Weights of a small GPT-style language model, trained from scratch on English Wikipedia: width 448, no biases in attention or MLP.
Each number is 50 + 10 x the weight over its row's rms, rounded and kept within 0 to 99. Layers, rows and columns count from 0. The size before them is the row's rms in percent of the matrix's.

# down: layer 18 MLP down (transposed), 1216x448, rms 0.199, rows 984-1004, columns 0-111
# gate: layer 18 MLP gate, 1216x448, rms 0.199, rows 985-1005, columns 0-111
# up: layer 18 MLP up, 1216x448, rms 0.209, rows 985-1004, columns 0-111
down984 100:35 56 46 50 42 37 37 57 28 59 53 30 64 40 55 61 53 59 55 57 34 52 72 37 48 52 48 19 39 63 50 66 32 46 41 51 46 37 57 65 49 63 52 40 68 54 43 36 61 46 52 42 39 51 63 57 49 56 50 51 40 56 40 34 54 54 50 51 52 54 31 49 48 47 51 42 49 38 47 51 50 51 55 41 67 41 41 39 35 63 44 54 54 24 41 59 44 44 55 51 54 53 56 58 63 50 46 55 61 49 50 54
gate985 105:59 49 37 54 61 36 33 60 57 61 52 47 35 35 46 35 54 47 46 62 38 63 54 63 42 48 58 58 57 57 47 39 57 47 37 48 43 54 49 33 54 62 50 41 47 50 49 63 48 53 62 43 53 44 49 44 53 52 40 39 51 56 35 55 48 26 63 37 59 53 51 70 48 42 63 44 36 64 62 59 41 46 49 22 66 42 32 46 60 34 35 38 39 52 45 53 44 39 43 61 43 45 63 49 39 50 49 70 54 34 64 39
up985 110:55 28 65 52 52 50 37 54 34 56 42 41 52 40 28 45 52 59 50 49 57 58 28 64 44 67 38 55 40 50 60 41 53 60 44 33 56 24 46 38 35 53 57 64 62 43 66 60 66 47 43 46 57 60 52 34 52 45 56 51 50 53 51 62 57 37 58 39 38 54 56 54 55 39 63 43 62 50 60 35 38 43 47 55 50 54 60 51 68 58 56 54 56 44 47 63 57 43 51 37 46 40 48 40 56 43 50 41 52 48 42 55
down985 108:36 45 55 53 58 37 43 46 34 65 46 32 61 55 43 46 39 36 36 37 39 37 69 69 65 61 40 34 42 48 60 57 64 61 64 50 44 50 56 45 40 38 43 68 51 38 32 46 59 43 33 54 46 53 50 52 60 60 50 66 55 47 43 59 49 66 45 51 54 44 53 45 57 27 45 46 47 51 45 40 48 39 41 67 57 49 47 33 48 44 51 41 50 36 56 45 64 46 41 34 60 43 35 48 52 44 46 56 44 38 73 51
gate986 103:48 48 54 32 54 61 27 34 49 48 57 56 31 64 49 56 56 53 44 46 33 41 69 48 51 56 40 80 51 59 61 59 27 47 37 43 35 52 50 54 40 41 55 68 51 42 67 41 64 43 50 47 64 50 35 52 40 62 44 52 39 52 49 49 48 48 49 60 49 40 54 52 40 36 45 50 52 52 31 57 55 60 33 50 51 62 64 44 62 47 46 65 42 43 67 45 45 62 52 60 32 48 73 36 56 51 54 48 55 46 40 44
up986 100:46 47 44 46 53 52 51 58 38 30 53 42 47 45 54 46 43 45 54 62 45 67 50 49 50 44 47 43 49 61 51 45 39 63 41 51 38 43 51 47 68 46 70 64 43 36 54 50 51 53 41 35 45 45 57 80 46 45 59 55 58 50 50 45 64 57 42 52 44 50 44 46 50 42 41 45 41 58 33 49 50 52 74 52 49 58 61 42 71 44 54 51 47 47 37 41 59 36 41 43 40 48 47 55 42 54 37 57 51 53 29 73
down986 100:52 44 39 50 51 54 67 52 53 47 69 46 59 52 50 43 40 39 72 48 51 63 48 51 46 47 40 52 48 66 49 50 60 48 56 39 46 50 45 47 49 63 60 42 48 72 41 41 49 39 33 54 59 49 49 35 59 54 31 54 40 66 48 48 50 38 35 58 40 61 45 55 65 53 34 42 68 42 26 67 56 40 51 33 61 51 55 45 59 57 64 25 37 46 57 63 31 50 55 53 66 38 45 53 46 33 51 39 42 69 51 32
gate987 100:48 55 52 33 49 53 45 41 48 38 33 52 54 62 48 49 52 51 62 60 55 56 51 45 52 46 56 57 50 44 37 64 28 59 53 50 52 36 44 34 34 63 78 51 60 54 66 37 58 50 45 65 53 45 56 52 60 41 47 51 46 30 49 46 49 60 59 46 69 67 40 45 44 53 51 74 33 54 54 56 50 55 57 35 33 44 50 48 53 49 41 44 66 48 28 36 42 47 46 35 45 58 40 40 39 51 60 46 51 47 50 53
up987 097:57 58 46 68 51 51 54 61 37 66 43 67 61 28 50 57 43 63 42 36 60 48 54 44 51 35 51 53 55 63 51 38 69 59 69 53 42 52 38 56 57 37 27 54 50 48 43 51 64 63 47 48 55 51 41 42 55 46 47 63 44 55 51 45 56 40 40 49 39 44 50 59 47 43 43 62 42 38 35 50 54 58 49 44 36 37 54 60 56 62 56 52 53 52 54 44 42 57 50 54 53 48 47 38 53 44 25 41 62 64 37 49
down987 098:32 57 34 37 33 54 36 38 53 52 48 69 64 57 57 57 61 42 49 45 68 48 46 61 42 43 25 54 57 47 31 48 52 55 52 71 42 47 47 59 53 41 48 47 39 54 44 42 49 62 58 45 45 33 44 50 55 55 52 43 59 42 42 49 42 51 46 54 57 51 61 39 48 38 45 32 47 62 58 37 42 45 56 49 36 41 50 54 56 61 39 56 42 47 41 56 55 80 43 63 42 56 59 47 48 43 46 39 41 59 44 59
gate988 108:59 64 54 64 40 59 47 48 55 47 49 63 51 57 60 34 56 74 47 49 46 38 46 47 40 40 46 45 53 54 48 50 54 41 62 65 44 58 42 52 52 68 34 71 62 51 47 41 42 52 64 63 46 54 47 53 48 43 65 49 51 47 43 48 59 51 57 59 46 34 53 40 66 42 58 44 54 66 39 49 50 43 40 43 40 64 51 65 55 28 58 64 54 45 46 25 51 46 61 47 35 60 48 36 66 46 62 50 60 67 45 69
up988 106:42 50 46 53 48 50 59 51 57 50 67 29 29 63 28 68 46 44 54 45 60 50 63 47 43 48 39 58 61 46 50 54 61 37 51 49 44 37 31 52 37 81 46 52 52 37 48 48 61 60 36 51 30 64 46 35 58 50 46 51 32 47 53 46 46 44 48 47 43 59 46 63 57 51 48 43 54 50 54 52 48 51 64 34 44 51 44 50 66 37 31 35 54 59 45 66 57 44 47 54 61 33 48 43 45 61 36 58 31 63 61 26
down988 101:59 50 57 48 24 42 58 53 49 55 39 57 39 49 44 59 47 42 60 49 46 52 39 48 50 44 42 53 57 43 57 51 66 62 55 34 49 64 57 55 50 53 45 55 59 46 55 46 58 62 37 40 50 45 39 56 61 51 33 55 58 51 59 46 38 55 52 50 60 65 54 50 44 35 65 68 48 51 47 47 56 36 47 30 52 55 66 56 48 42 51 41 37 52 35 54 34 57 61 47 68 39 69 62 64 48 59 55 61 50 51 50
gate989 101:51 55 45 45 45 45 54 61 59 49 63 52 61 74 79 35 54 50 49 37 40 37 53 37 62 50 57 56 51 65 47 41 47 64 58 49 44 42 47 58 58 47 57 40 57 34 54 28 57 67 52 67 47 58 49 41 34 62 60 41 54 48 39 60 55 51 42 54 52 44 64 46 60 52 33 50 53 47 51 42 40 55 34 41 39 51 53 60 42 36 34 57 47 46 57 48 53 46 31 40 55 58 54 49 26 44 41 57 48 37 65 49
up989 102:29 47 68 62 39 48 59 45 42 63 70 49 42 38 64 58 34 59 47 58 63 69 49 35 55 41 48 45 53 48 41 43 60 60 34 65 43 62 47 51 58 49 39 44 36 42 61 45 40 44 49 49 23 56 65 49 38 53 60 49 48 35 53 32 54 48 51 39 43 61 36 52 45 41 40 51 45 49 54 45 59 47 45 52 60 45 60 61 45 56 57 48 40 58 61 49 61 66 60 48 29 41 57 53 37 50 37 55 59 57 63 48
down989 100:38 66 55 46 55 58 67 61 59 45 39 34 43 52 43 61 62 60 45 49 60 62 43 41 53 67 40 48 57 44 46 49 40 47 42 69 52 47 36 48 42 39 42 52 46 46 31 42 63 53 51 63 42 53 53 37 28 59 50 51 60 23 40 42 49 73 69 60 56 47 42 51 56 33 52 68 62 52 62 59 45 61 46 42 60 52 63 51 48 55 60 50 55 44 47 45 55 43 47 32 65 44 55 56 63 30 64 55 30 47 65 42
gate990 107:48 56 59 53 57 55 51 48 38 50 56 46 36 53 63 55 59 49 56 45 58 56 48 41 60 35 31 42 56 51 58 51 43 62 36 45 49 43 49 61 56 58 63 26 32 67 52 57 50 46 54 57 60 44 40 61 47 47 39 52 49 61 60 40 41 50 50 60 70 49 34 49 61 65 53 32 44 34 71 50 46 47 59 50 56 45 60 47 59 60 59 60 74 54 50 56 38 59 46 52 54 55 43 41 73 50 63 47 53 42 35 56
up990 114:58 54 76 35 44 57 44 50 40 50 56 55 49 62 60 44 33 56 75 46 53 51 52 48 44 47 50 39 67 46 51 53 58 49 45 45 44 36 43 49 44 36 22 60 55 68 50 51 62 55 46 32 56 48 79 39 40 60 37 67 52 51 54 55 42 53 56 37 42 51 50 53 53 49 33 42 44 66 48 50 48 46 61 40 57 55 49 34 58 60 52 65 54 61 36 53 52 50 48 58 55 49 57 37 44 60 40 46 56 61 45 50
down990 108:65 54 50 44 41 58 30 59 47 76 54 39 45 77 69 33 60 51 64 44 33 51 40 62 35 50 48 40 65 64 54 52 61 54 55 43 60 45 68 35 40 32 40 33 42 68 28 54 46 43 52 30 40 59 53 36 47 54 38 50 38 54 51 54 39 48 59 46 50 57 49 44 55 41 54 41 48 43 53 49 45 38 35 46 67 62 64 51 49 51 29 60 45 56 53 62 51 30 75 42 57 52 46 64 36 42 59 56 59 73 53 58
gate991 107:74 68 51 66 49 46 56 57 51 46 38 63 43 53 28 51 44 61 39 80 52 36 42 74 59 44 53 60 62 48 44 63 40 61 52 27 59 43 42 61 47 49 47 49 43 47 40 53 45 51 39 42 55 49 64 51 30 51 48 54 39 26 54 44 42 47 54 54 50 58 39 49 32 26 43 58 26 42 38 67 49 48 54 45 57 54 57 53 56 55 54 63 52 66 50 49 30 59 55 71 36 45 56 55 58 67 56 58 46 59 50 57
up991 112:48 45 60 57 41 45 57 49 43 57 47 64 35 77 59 53 54 67 52 60 66 39 56 45 76 32 25 56 44 51 55 55 59 60 48 38 61 58 59 49 32 45 40 40 39 58 37 40 51 44 40 57 39 49 46 47 52 55 51 38 40 47 42 49 50 56 52 37 57 40 49 41 46 42 55 57 49 49 48 48 50 44 55 32 49 48 49 51 50 32 67 54 57 54 35 42 62 49 24 57 36 39 30 71 31 48 68 47 36 52 67 52
down991 106:54 56 73 43 55 38 43 63 47 49 40 47 65 66 45 58 63 43 47 50 67 48 58 70 70 53 34 52 55 53 37 60 57 56 52 42 49 46 40 45 32 44 52 41 59 40 33 35 62 61 53 47 44 39 57 66 50 52 54 43 38 40 39 54 41 49 47 39 46 49 50 53 61 85 32 62 52 26 65 59 66 39 52 37 42 52 40 51 55 34 70 39 49 49 36 48 63 43 40 55 59 59 61 71 51 44 49 49 56 59 53 31
gate992 100:48 54 34 56 40 68 40 45 54 46 63 46 61 55 69 59 58 38 55 34 51 43 38 46 47 59 62 68 62 60 44 48 40 45 41 40 53 49 49 60 57 44 61 39 50 55 43 30 52 33 30 41 58 40 52 43 42 58 60 40 37 43 58 46 48 60 69 54 51 47 47 45 62 63 38 47 29 61 57 44 49 58 46 29 56 43 51 46 56 32 32 31 38 47 49 73 70 48 50 23 45 61 57 61 43 51 61 48 52 44 47 53
up992 101:41 59 43 38 34 33 67 56 48 49 58 62 55 38 59 49 61 51 56 55 62 44 64 55 55 60 40 58 37 34 63 48 54 55 57 52 42 45 55 54 33 53 58 55 56 59 51 40 65 67 54 70 59 36 50 60 33 46 42 66 50 55 46 54 49 66 54 55 53 55 54 60 56 54 49 61 45 48 45 55 51 48 30 53 34 37 76 41 53 61 30 61 53 51 36 51 66 55 45 64 51 62 40 35 24 67 42 37 65 34 72 62
down992 102:57 54 42 55 65 50 58 53 69 42 53 47 58 44 57 65 51 60 44 64 50 50 42 49 61 52 32 44 45 33 34 31 64 58 58 58 36 59 59 48 48 57 40 62 34 77 50 73 43 34 50 47 46 40 47 62 44 44 59 40 61 50 50 55 44 47 43 30 54 55 41 63 54 46 53 54 59 51 61 36 46 55 47 36 50 43 31 61 54 45 57 41 60 43 58 47 58 57 48 54 46 75 42 40 42 57 43 64 45 36 56 42
gate993 097:35 64 29 49 49 58 46 59 54 42 44 34 62 33 57 63 45 46 45 54 59 50 51 54 50 44 42 48 54 59 41 35 30 52 48 37 50 52 23 69 55 52 40 51 50 38 41 59 56 51 53 49 29 57 54 70 51 35 49 58 56 52 48 64 80 65 40 41 46 65 42 42 41 66 41 49 51 48 51 51 42 70 58 45 45 53 48 59 57 60 53 48 42 46 52 64 43 45 34 43 64 71 47 44 66 52 66 69 52 53 53 44
up993 100:77 52 38 70 59 61 49 64 38 65 47 51 55 49 61 33 43 62 22 49 52 50 50 45 34 40 52 57 46 62 48 37 54 41 34 48 45 59 37 52 46 55 53 50 64 43 55 58 40 57 57 53 60 47 43 47 44 65 44 46 60 58 62 58 55 40 66 65 58 43 44 71 58 57 50 37 57 43 45 39 49 57 55 41 53 45 48 41 44 76 44 50 49 54 64 45 60 46 42 57 59 47 64 59 40 42 56 54 58 48 54 60
down993 102:47 40 47 58 56 51 66 52 58 65 28 34 25 56 42 48 45 50 41 49 70 52 52 52 41 43 42 37 41 62 45 23 56 53 49 47 60 52 52 50 52 31 58 58 52 47 47 55 27 56 59 35 50 48 53 52 60 58 34 62 71 58 55 42 43 51 61 61 55 57 36 72 38 53 63 52 51 58 56 45 40 36 44 50 53 32 46 37 47 45 65 44 55 65 55 46 81 44 42 59 54 49 51 57 54 62 56 56 55 49 52 62
gate994 101:55 48 53 46 76 45 43 28 38 58 50 59 50 44 51 47 60 57 54 61 32 45 52 32 49 50 48 43 58 59 38 45 44 47 63 49 65 67 55 55 48 61 50 52 43 38 60 42 46 45 65 59 42 51 51 52 57 33 55 51 50 57 54 44 53 30 67 42 59 61 44 64 43 58 55 60 43 53 50 47 49 43 40 65 53 57 53 54 53 33 46 52 55 54 51 68 51 52 41 30 34 61 40 48 62 32 40 49 34 35 55 41
up994 097:65 49 45 54 44 43 50 59 63 33 55 61 65 51 43 42 58 57 46 44 17 46 59 36 30 43 61 56 47 42 55 37 66 51 34 66 45 40 45 55 59 50 61 53 57 45 57 44 61 40 56 49 55 49 37 49 48 53 28 64 32 50 59 41 60 49 58 54 39 55 57 43 42 62 61 53 49 53 61 48 34 50 50 52 49 73 32 63 40 43 32 37 71 55 53 54 49 52 59 41 53 58 54 38 46 39 37 71 36 41 50 43
down994 100:59 51 43 50 47 36 35 50 61 57 45 51 47 54 38 32 63 67 59 43 61 47 37 65 29 61 35 53 37 35 54 46 45 53 33 50 48 68 71 45 35 55 52 44 63 59 49 42 28 69 57 39 41 37 55 56 54 67 51 54 56 59 71 36 74 56 71 55 52 28 56 42 49 46 61 56 27 51 52 52 54 29 52 42 38 49 50 49 55 54 47 45 46 53 48 53 54 47 44 47 44 63 46 70 48 43 42 63 70 28 54 68
gate995 096:26 47 52 49 38 56 58 53 54 66 38 67 80 60 49 57 54 48 54 49 39 38 38 48 43 52 32 49 50 43 61 59 56 58 50 54 49 47 49 55 37 47 58 51 52 48 49 49 49 62 37 38 62 51 54 50 30 45 40 39 52 43 52 38 74 72 35 41 39 60 51 54 47 40 53 49 42 47 44 55 48 49 41 33 39 60 42 55 34 51 49 53 53 39 50 57 31 50 46 65 49 63 43 66 56 72 54 40 45 54 62 48
up995 101:61 45 45 51 68 45 60 51 50 42 53 47 42 48 46 52 49 56 47 56 55 50 31 74 44 42 74 55 27 64 33 50 59 41 57 47 45 34 56 49 45 54 37 51 47 32 60 60 47 56 50 53 46 40 44 47 55 57 59 54 63 56 47 51 33 40 46 57 44 39 41 41 44 55 42 50 60 41 52 53 49 59 62 46 55 41 62 35 54 61 45 42 33 55 49 42 52 51 59 49 62 46 54 49 36 21 33 50 50 53 24 37
down995 094:35 43 66 45 47 45 60 58 77 44 60 48 62 53 49 43 51 54 66 43 42 37 64 62 45 56 54 42 56 52 13 28 42 47 46 44 54 59 61 58 35 54 32 49 62 36 41 48 75 43 40 40 61 53 52 54 60 52 58 44 49 42 54 61 52 62 37 44 34 48 52 52 53 56 52 50 64 59 51 44 47 63 44 42 37 49 65 31 48 42 27 45 38 45 51 41 46 58 53 28 49 48 34 38 51 63 62 53 49 55 18 55
gate996 098:34 38 61 66 61 50 46 55 48 30 41 49 37 52 52 50 59 60 58 63 18 64 72 32 53 45 48 45 58 58 42 49 58 37 43 64 30 51 50 43 31 41 41 32 52 59 40 65 50 55 49 48 51 54 63 57 43 50 60 57 44 58 35 33 65 61 57 54 53 30 47 48 41 53 54 41 69 57 49 53 42 57 53 54 63 55 54 46 43 44 46 51 52 32 57 55 52 46 37 47 57 55 40 49 53 26 52 57 37 31 51 66
up996 097:58 62 50 59 43 47 48 44 52 47 42 46 42 47 30 41 59 72 44 48 31 58 55 53 48 37 56 42 49 66 58 70 47 47 53 41 51 50 60 56 45 56 47 57 35 32 53 61 52 63 49 58 49 61 50 55 62 42 68 30 39 43 55 55 44 72 71 51 46 54 61 56 47 47 67 58 58 50 59 58 39 50 59 52 51 68 54 50 39 42 45 56 39 54 15 37 42 42 54 44 55 48 32 60 66 60 63 53 47 25 49 60
down996 100:38 60 43 45 37 40 56 64 54 46 57 52 49 33 35 51 42 45 53 48 48 58 60 65 49 43 51 53 81 52 56 57 54 43 56 39 52 53 41 48 45 43 61 25 28 44 45 47 63 45 65 65 40 47 27 55 50 37 86 41 62 47 68 46 44 40 44 64 53 42 66 33 46 51 39 32 47 42 54 46 52 44 56 51 61 60 39 60 52 63 49 57 45 46 33 67 42 47 67 56 53 57 49 40 47 42 61 67 39 47 59 48
gate997 100:47 42 37 32 51 62 47 53 58 54 57 57 45 61 56 37 37 39 57 52 53 53 39 53 40 58 57 49 54 59 46 43 30 63 47 62 67 58 51 60 49 77 53 43 48 48 46 58 46 59 36 32 47 38 36 50 62 47 48 56 56 57 44 47 78 56 43 51 46 47 56 47 58 41 51 73 64 33 53 51 47 44 64 68 50 44 50 57 43 55 56 50 60 39 41 50 27 57 53 55 45 52 35 58 63 47 42 54 36 49 56 47
up997 101:58 66 45 55 45 45 53 55 54 41 52 42 51 52 57 49 56 50 61 51 63 53 59 63 67 40 43 57 56 45 52 69 55 34 61 51 46 54 59 53 41 60 45 60 52 45 41 54 56 49 62 28 55 63 40 63 50 52 55 52 48 57 40 43 43 56 53 48 59 63 67 48 52 28 51 56 71 63 44 35 40 67 44 46 65 59 45 56 50 55 41 52 41 37 40 45 53 48 44 38 54 62 55 39 50 67 50 42 47 59 60 63
down997 102:48 71 40 55 58 54 53 41 42 62 59 58 39 62 63 55 56 43 42 48 59 48 36 55 56 59 57 72 37 53 67 38 70 47 42 51 37 57 44 45 52 47 30 53 58 43 58 67 56 58 57 32 50 60 46 25 55 37 52 61 60 54 61 37 52 39 51 56 50 46 70 59 45 34 76 30 44 48 31 47 37 65 29 54 50 66 54 60 58 44 56 55 61 54 49 57 42 59 47 46 39 57 41 57 37 48 39 39 48 52 41 38
gate998 096:34 32 44 40 77 51 51 54 51 50 41 65 45 49 51 55 50 50 51 64 39 55 52 64 44 52 63 44 55 56 44 46 53 42 47 51 60 39 39 47 39 42 24 41 49 45 57 61 54 64 61 43 40 53 60 57 59 44 61 52 52 45 49 69 56 65 53 40 48 59 39 54 67 48 70 29 54 40 56 42 45 61 57 47 53 50 52 40 37 41 36 55 67 46 57 49 36 39 50 57 43 49 33 52 51 59 56 51 42 38 51 63
up998 096:68 51 43 47 57 62 49 46 48 40 55 34 42 56 40 47 56 53 50 35 45 38 57 56 47 44 54 44 35 47 33 25 51 60 41 59 47 48 45 39 62 49 37 52 37 44 56 68 53 51 50 75 54 50 59 57 65 40 61 40 54 47 60 60 50 50 54 39 31 45 71 52 39 68 51 49 45 47 59 65 48 50 35 33 78 46 45 31 37 42 37 50 75 41 45 55 32 43 49 39 41 35 44 64 45 37 56 65 47 56 50 56
down998 098:51 47 53 51 55 56 41 62 58 41 60 43 59 65 40 36 43 67 50 42 34 45 17 48 69 60 45 63 53 46 49 48 34 62 43 43 61 58 52 44 60 31 57 49 48 58 51 58 45 37 36 48 40 41 32 53 54 45 39 46 41 45 58 47 58 41 55 56 56 53 44 52 52 50 26 59 43 53 64 48 60 57 51 56 57 41 70 60 52 39 56 51 44 46 58 48 43 44 58 66 57 47 45 54 56 64 33 33 62 64 38 52
gate999 102:38 55 49 51 43 46 58 45 48 65 46 60 72 47 40 45 56 49 45 46 37 50 51 52 58 50 54 44 56 48 40 68 48 40 47 48 54 47 66 42 53 44 67 51 54 41 44 34 70 38 66 51 58 73 38 54 62 51 53 39 50 35 58 40 45 38 54 41 44 49 44 52 41 49 67 54 51 53 38 38 35 57 47 66 39 60 42 56 27 61 55 42 53 53 31 66 63 38 51 45 46 39 72 65 50 41 57 67 46 55 48 49
up999 099:48 64 54 39 52 43 51 66 44 61 38 71 34 37 43 43 49 51 55 48 63 64 63 44 42 68 40 42 53 58 43 48 43 45 41 71 47 64 49 45 48 39 51 43 49 42 51 42 59 45 65 71 41 51 38 58 43 49 56 48 57 56 43 59 53 65 49 40 58 50 56 59 47 57 44 56 50 60 40 60 66 43 57 59 53 43 49 52 65 70 46 60 52 50 32 39 42 45 49 63 53 49 56 33 51 29 37 55 45 51 42 35
down999 098:46 48 29 70 46 41 57 48 38 43 40 38 44 43 30 50 41 37 47 55 55 48 42 49 46 47 55 67 57 46 54 40 35 46 57 45 43 48 40 38 51 61 41 61 41 39 49 56 59 39 48 45 60 39 59 52 44 55 74 63 62 48 32 62 47 65 60 51 41 64 69 55 53 67 57 45 43 52 65 53 68 57 63 55 35 51 44 66 40 40 59 46 49 27 61 48 49 38 64 55 60 44 30 44 42 55 61 44 50 67 59 63
gate1000 098:51 64 54 46 34 46 42 50 58 50 45 43 44 55 45 51 26 45 44 58 66 54 59 48 49 75 61 53 48 53 57 35 45 56 63 45 40 47 54 58 57 46 53 48 53 44 62 50 41 52 53 48 49 57 56 78 47 38 39 52 63 37 62 48 62 59 53 50 38 49 50 40 55 49 67 60 69 42 55 43 52 71 56 35 49 45 51 47 48 39 47 58 56 44 37 57 65 33 75 51 41 48 66 52 65 29 38 47 64 49 59 49
up1000 100:53 52 41 66 48 36 33 50 70 64 41 46 55 51 45 39 46 56 43 49 49 52 63 70 48 48 58 42 49 63 49 63 49 59 54 31 54 50 50 35 63 64 39 48 55 52 62 36 39 53 57 62 61 69 33 48 35 48 38 49 51 49 55 32 41 36 56 55 54 30 68 58 30 49 73 39 43 54 50 50 34 48 64 65 48 39 42 45 55 51 49 50 47 42 53 45 38 33 58 64 48 49 38 40 49 35 54 36 51 41 38 50
down1000 099:56 57 33 60 53 43 40 49 53 51 44 51 74 51 48 45 42 49 51 45 50 56 64 44 69 35 51 50 38 54 45 48 35 39 33 53 44 38 45 46 61 34 32 60 32 60 67 40 68 68 68 57 28 49 50 57 59 41 48 40 44 30 57 75 56 55 59 40 47 65 56 60 52 48 56 52 46 64 54 67 40 49 50 53 45 45 46 51 52 55 64 61 39 49 46 60 46 55 56 48 40 56 34 44 66 48 53 57 46 43 54 54
gate1001 097:62 38 60 70 41 48 31 70 41 43 61 36 38 34 63 44 65 56 55 31 55 57 52 48 39 58 63 44 41 48 49 47 47 46 42 63 60 53 64 44 59 72 72 42 53 41 33 53 50 43 54 62 47 54 47 68 54 43 53 46 55 48 45 58 51 42 69 45 56 47 67 52 50 52 50 76 47 63 48 45 57 44 59 41 60 41 34 50 43 52 51 48 46 62 41 51 46 50 40 58 51 55 45 25 52 49 61 41 53 57 45 34
up1001 100:40 52 44 65 59 37 38 46 46 59 48 42 62 57 47 62 51 39 62 56 40 41 58 50 47 43 50 47 78 71 39 50 62 48 53 49 66 40 38 48 45 53 67 58 41 58 39 23 48 30 60 68 56 39 46 44 58 64 43 60 49 45 53 41 38 64 61 56 54 63 66 51 43 49 35 39 45 53 42 56 41 34 66 47 46 48 52 51 54 56 55 46 58 49 55 61 63 53 57 42 42 49 66 36 51 55 53 50 57 50 57 53
down1001 096:71 48 49 68 27 65 44 52 40 68 61 56 55 44 69 54 59 40 62 46 46 34 53 64 49 58 66 57 54 47 50 55 58 45 38 47 70 52 59 42 52 53 59 48 35 53 69 58 55 59 52 51 52 63 55 61 35 48 53 43 44 57 35 47 57 52 41 28 48 20 71 49 41 50 63 50 56 54 43 56 59 63 63 33 57 52 59 39 55 42 47 56 46 51 44 62 41 56 44 62 49 54 56 38 63 28 62 58 58 42 56 47
gate1002 096:35 51 42 52 65 47 63 45 60 29 43 49 52 46 61 60 33 73 46 42 37 48 55 43 63 38 61 53 65 73 59 38 50 45 44 49 63 50 54 64 46 48 52 67 38 47 37 47 43 52 36 53 47 41 60 46 46 66 43 47 58 48 54 61 46 57 58 49 46 64 54 41 68 53 50 49 45 44 48 47 32 57 41 53 40 64 68 62 51 65 50 49 44 39 45 50 48 37 38 58 62 57 51 34 52 52 60 43 40 51 49 52
up1002 099:58 50 65 36 45 54 58 50 23 39 30 63 52 41 65 53 45 39 53 54 45 56 40 37 51 33 50 53 49 53 51 56 57 52 57 49 41 59 52 50 39 52 43 46 45 55 48 48 44 49 58 57 57 57 53 47 50 48 74 66 36 66 57 47 58 35 31 38 49 52 49 41 49 59 54 59 55 55 51 49 60 51 44 53 63 50 44 47 56 43 51 48 37 57 44 53 48 64 47 52 61 40 52 41 59 50 25 61 68 42 63 44
down1002 098:42 55 49 39 41 52 42 44 54 49 59 55 34 34 46 57 29 51 55 53 68 64 52 41 45 32 40 48 42 54 36 62 60 51 54 52 54 55 62 67 49 68 33 60 56 32 52 48 57 42 63 44 26 44 38 22 55 51 55 45 47 49 43 33 51 51 35 50 49 48 51 43 37 44 48 51 67 41 50 50 62 43 40 53 65 48 38 59 79 49 68 62 59 43 76 59 44 53 48 44 50 56 46 54 65 62 67 46 55 53 50 44
gate1003 100:43 67 56 64 70 45 67 45 47 43 47 60 62 63 55 43 35 77 49 56 62 64 52 53 61 39 70 52 61 34 41 36 33 39 46 49 55 61 55 53 54 38 46 51 62 50 50 53 48 45 51 52 61 51 74 52 48 59 52 55 56 49 38 52 51 47 29 62 11 71 59 66 46 55 37 48 70 48 54 45 39 53 39 42 51 42 45 42 43 58 72 48 45 55 54 54 64 56 52 48 37 55 65 65 42 62 42 52 84 54 42 33
up1003 099:48 49 35 51 35 57 46 57 44 58 50 52 63 40 53 38 44 47 41 41 59 55 52 55 58 48 38 57 40 63 43 64 51 26 58 51 35 50 47 43 42 56 68 63 39 40 65 46 52 64 49 55 44 48 39 53 67 60 69 48 54 62 48 35 47 55 42 35 41 44 26 70 56 35 50 58 38 53 46 43 48 46 65 56 53 68 41 68 50 46 39 52 69 51 53 45 32 38 55 55 46 49 40 54 40 59 60 63 41 53 71 51
down1003 101:37 60 59 53 69 63 39 40 53 52 67 68 49 38 51 48 57 55 57 41 52 65 63 50 52 34 65 49 43 49 51 55 50 33 58 64 43 35 48 50 25 38 49 56 56 51 40 52 37 67 58 44 51 54 36 69 43 44 38 51 39 39 37 40 45 48 47 49 43 31 49 62 60 51 72 51 61 49 48 62 53 33 58 32 62 39 47 57 58 54 50 45 62 35 50 54 42 58 49 74 56 54 51 63 50 60 54 59 49 62 61 38
gate1004 104:54 46 33 36 41 52 56 63 57 55 68 51 41 64 65 54 56 54 42 45 42 39 64 59 55 45 45 46 51 24 59 75 46 59 44 61 34 64 52 49 56 54 79 55 46 45 53 44 33 46 44 45 58 59 50 48 58 51 49 52 77 46 32 56 57 65 50 45 70 53 35 39 44 36 56 55 38 51 41 68 44 34 54 38 49 31 67 41 55 65 50 38 72 69 37 31 47 59 49 57 56 47 41 48 51 51 37 59 42 39 32 39
up1004 099:52 61 45 62 51 46 38 61 59 59 53 60 58 51 35 45 38 82 46 48 50 44 51 36 46 63 42 48 55 50 52 42 55 63 53 52 59 43 34 64 59 44 68 44 62 52 51 46 44 73 61 51 43 50 49 53 51 64 48 50 50 61 47 67 36 51 63 52 70 32 39 39 71 45 55 65 67 57 46 41 45 66 43 31 53 53 61 61 38 57 39 34 52 39 39 48 60 56 45 58 41 54 39 62 44 32 30 59 50 59 30 44
down1004 097:30 52 39 61 39 44 33 62 67 55 47 48 44 37 44 40 53 44 71 55 47 49 48 52 48 46 37 51 62 56 65 50 46 58 62 52 57 45 42 51 44 40 23 47 52 32 38 49 47 47 56 52 51 64 51 49 44 42 39 49 53 47 47 48 51 29 46 35 48 53 56 47 67 67 42 50 60 54 53 71 48 38 50 70 63 51 53 56 47 46 25 54 57 63 38 51 44 65 48 48 42 48 43 60 41 62 61 40 42 59 41 41
gate1005 100:64 60 63 51 53 46 44 59 51 55 52 55 64 40 31 44 24 61 46 59 54 49 50 29 44 52 58 41 41 57 46 32 39 36 31 71 40 31 57 44 42 62 75 53 48 60 58 36 48 34 66 41 47 60 47 63 51 52 50 35 37 47 36 50 48 40 45 59 40 50 39 54 67 64 38 47 64 66 52 44 51 30 52 34 46 35 55 45 60 44 47 62 47 61 45 40 45 47 38 51 55 48 41 33 54 68 55 51 56 35 50 36